Weights of a small GPT-style language model, trained from scratch on English Wikipedia.
Architecture: LayerNorm before each block, rotary positions, tied embeddings.
Each number is 128 + 32 x the weight over its row's rms, rounded and kept within 0 to 255. Layers, rows and columns count from 0. Numbers have three digits each. The size before them is the row's rms in percent of the matrix's.

# layer 12 attention output (transposed), 128x128, rms 0.14, rows 20-30, columns 0-127
101:123140162166100167159151107160090110133164171121148147106181083120105191098125087094156095161043157160110099161147090108114106169150156131122103093084156174135149086112099119140132164159105084158139154080093092119095125149080102141124196149098159121142128074150171134133088177086082105167099105054169100146133142148176114112072105119202099144160171129137119159095114198137118158117112
095:099138137126110091151133112141110144183173203158158089167150160116185126055154107111113153094150082176161148086145173134146189082083131066150108114125132151174090184067129064131093185108173135095089126101105121142139150114129127094131102117109141172136124096159112137185172176126116135144108128111093110131189121136132127113102157124148096103153196148053142079098059113097149120099105
111:128112154135038098151112117164150083105099152143108172140182135127111099108179123104093066128147129090109147154144100166132161080094132170135134100151124100150145098102094062128144114098128085120148140091151163145132153118104121075110173129132158166146154140142158093086085113072170174186100078089102095102094134146132106145148118111224115173200152186180145149120098138114200095163116
108:157098175138110152162091171111106184099035143196125152055061121131137134154128129160068138103105116161071198130105151153078120143139169097134091096145129124146139115114144108152122139095170171070133135120078137104100106097088140144105141112139155112155182168123086094153082147114113169165174074157125127145171127077135146101136118106152138088159174076131179130178150152145061126154102
101:128126099105118140068146148117093094149160130181146120167116101154148069138166149125163105190155184143033164118158070138141076134083160109098166135120123128155106138106129117110177157101101093113130135089105113108111121069128144117124146128137139109109203204107143160114122171141155092132138063135101118100175087070090166130127070124132139074123148215164123166099154112171129155081177
105:099099154113146133121085092096123089082183180101158139130141055094140121113115120185155162122136103121123102102123159119116131172163091149124116105165150093105115146143127140148158058146132158166095122158133064134131154155142143137164149150140100119121154104056138097141141143165102124174126125092128083170126149137154072149088090141117151211170048088082167176167013125177133155145121
109:163106118103177157175094088166155023109138126131083110151153143161139110109160097074154100091159087139170102159106172209136134151131134049125176146144072109150160117165143146143146156113134131138144150143155077118134080110104062091078090115127154104154138126156134131122104120128104159152136084125098142136148077199117038108060123124155138141184128137150107161126178136093117160160118
117:091129142140141151111186186141138161147118160129145083073143123075164158147142105128123131120176144143116136109199127053113153093177149125157095125180155089060091161138078161094142160133179157133075095138140116162100159105120130115170162115146143133131151150131152185092162148099022111126141094143104100188127115063116115136117067154114143106127147144090150108127094101080126182070075
110:094122108177140107116169135159144091143136104130127113116115154157140157133112158104130108000118109116118143110108157109142179142078125138119164086096122183198115133126190127129096160096194121089133122073097149101122110126153142166128111097121166176100143152101152168171106086112162106152167173133141131095096165165156098159136100152162126103148096059163080116150109106017137132174104
111:150146107174111151152095125083151111161104137084106155155113126116109093095093096130102101200139135195153162161065147116118152126105117113163136069114121163145128140095102109169157123195197095179175165132131147138079103112119167126128097123120186160167102164137138117139124102129095123100102120200126048106143071103119123117117102133157073186068116113186111119087154118227116097135130
112:195160113122106153096158127132094131113118178193146127091194146085149068116176093137073135103119112158169145109117105158128114183143106118079123158210163100072094126137099144142115149112154158057102182086120069117150163106145121116141150156136102062127110153101124152109047123126181110134147146136127132163097142126096106117137130133126150087131122097183222117089089139161186096102135
# layer 12 attention value, 128x128, rms 0.163, rows 21-31, columns 0-127
090:105100087069161109096129089078115112091125153192136134107123106152141113136097096148148100095139143154152073136161106105116123119055168086120144099157150121169075130127167120136140140155132130142081138137072136128126131086106078150104131123113174146110115115198181123159194183138134165190179083126115061227169157119182083136147130166143149135112104162088085157085162163133120156134083
101:179141127182120135179161101117189065109086161163152138150173136177085113116140068137069131200109101108116158145181097149141146146087178153142165139153116121188078133147099090133134104075080066148178108083152132111140104115119105094109094101151119160100117114095117113167158142149093107172132059126080119123082107138132090094116139083165105144125113145151112134170066144156205146142165
101:136202120145130128138139142104109141154092104195112124138060124098091133176123136162085189091130141104111147084124139107096125127101173083152103027117154153098177133096142150152097141109123143059160093154141100193140170146122088163174083156149114068100125173139175142192103180106154105139143092057128114142093153159143143139117124108143133130142104088171192133128114113113065083117161
086:135108172115100161128135128115129096081118100134122134201161108184115084158195129144176123129125159096046115086139067077102095108125168122091115106098133160125134173124111098163154164107159061125129149110112153124140121203121119135158127150140109135081187133100118166119118118086172138107128111116076149140176091127162120096092079167175209111129132132159160094077177112149133146040171
097:118061153118163135107078141097149065093193158080186141155096050137172151133067094092159193120150084126142166075154130124122085139083109096102142116072128116101106114144142144148151141193137140162108091183132092108163141120148200146096107137074092155167132092122136086112135143194147096144108126145161095172135124136137145138100197095087104175122172120122161178133140125157147102119127
105:155130111169139126178163134132102064122128185155053139161189147114129085106091162094101077099193098071125111114111128130127119125099102122106167128187120136167210106105120166114104155129092115137131121145142117143167089085123043154115160140109129111119129121141106132172106077123143155128150190084156048110086076210099124154127126146162100188128115154132131133154135161120147167067163
108:102108240105157169059121189077123160150114151159125139128083121141117178108122118122175111097127139145117100037170143154083101115136170137125083159164155103056068120130159063119150119180165149150112104104124096145151129132179137147162116108157147118172136147144109136140134140079101111118179085148138105190183115092219122108113125094136119143082154130117158125132104097107141146124084
098:132104082120098142153119118158129170142102122168111103129171084115118140163044143148122167119119140133105183152109114109146184153099119125156154149148056168199149121055195174106113148099137122112092057154104087092130111114144129145146137105166170126168121116058115128122122117112102160127184096125192121104117148177134161121156122141172108071161100134157076100166113106037176170125092
104:101138132125097110145131097136146116151093135135058108128188099095133142107153083159192146126113136213077136178100137123115104067092160165152090117116165137141162133073090163138109144151148106165180150097104176123176131116157147074092131144154166082162145083070155065175144105118086144075155112147124077106107056132136111103158114135154101130077141157178101161085180113181141100155133
102:170122152126132113170136110085072103061135163160139101149113092169161158082108071125112135105104117127089152058110105174159110168104105097129161152157178122127085201180066149157096116161169133103148160118153066114149091165139089115182158142108104113157142170130134162117090107119129090187105140103114113142094194128119124118160165125138169098219151133159175088126079078113102123096115
107:175136104125145172153102115151136125139152118158141121109235066091131190218133079106103121129144177109143157167112121183123094100183127159097135103109099134084040085134120165169078079077104145173118150118110135096121166156139113160080132106108134084130128132122089110104155100072126123147116149190151126188077145132153178171116160116137121121113122147110170118158099153073123152098154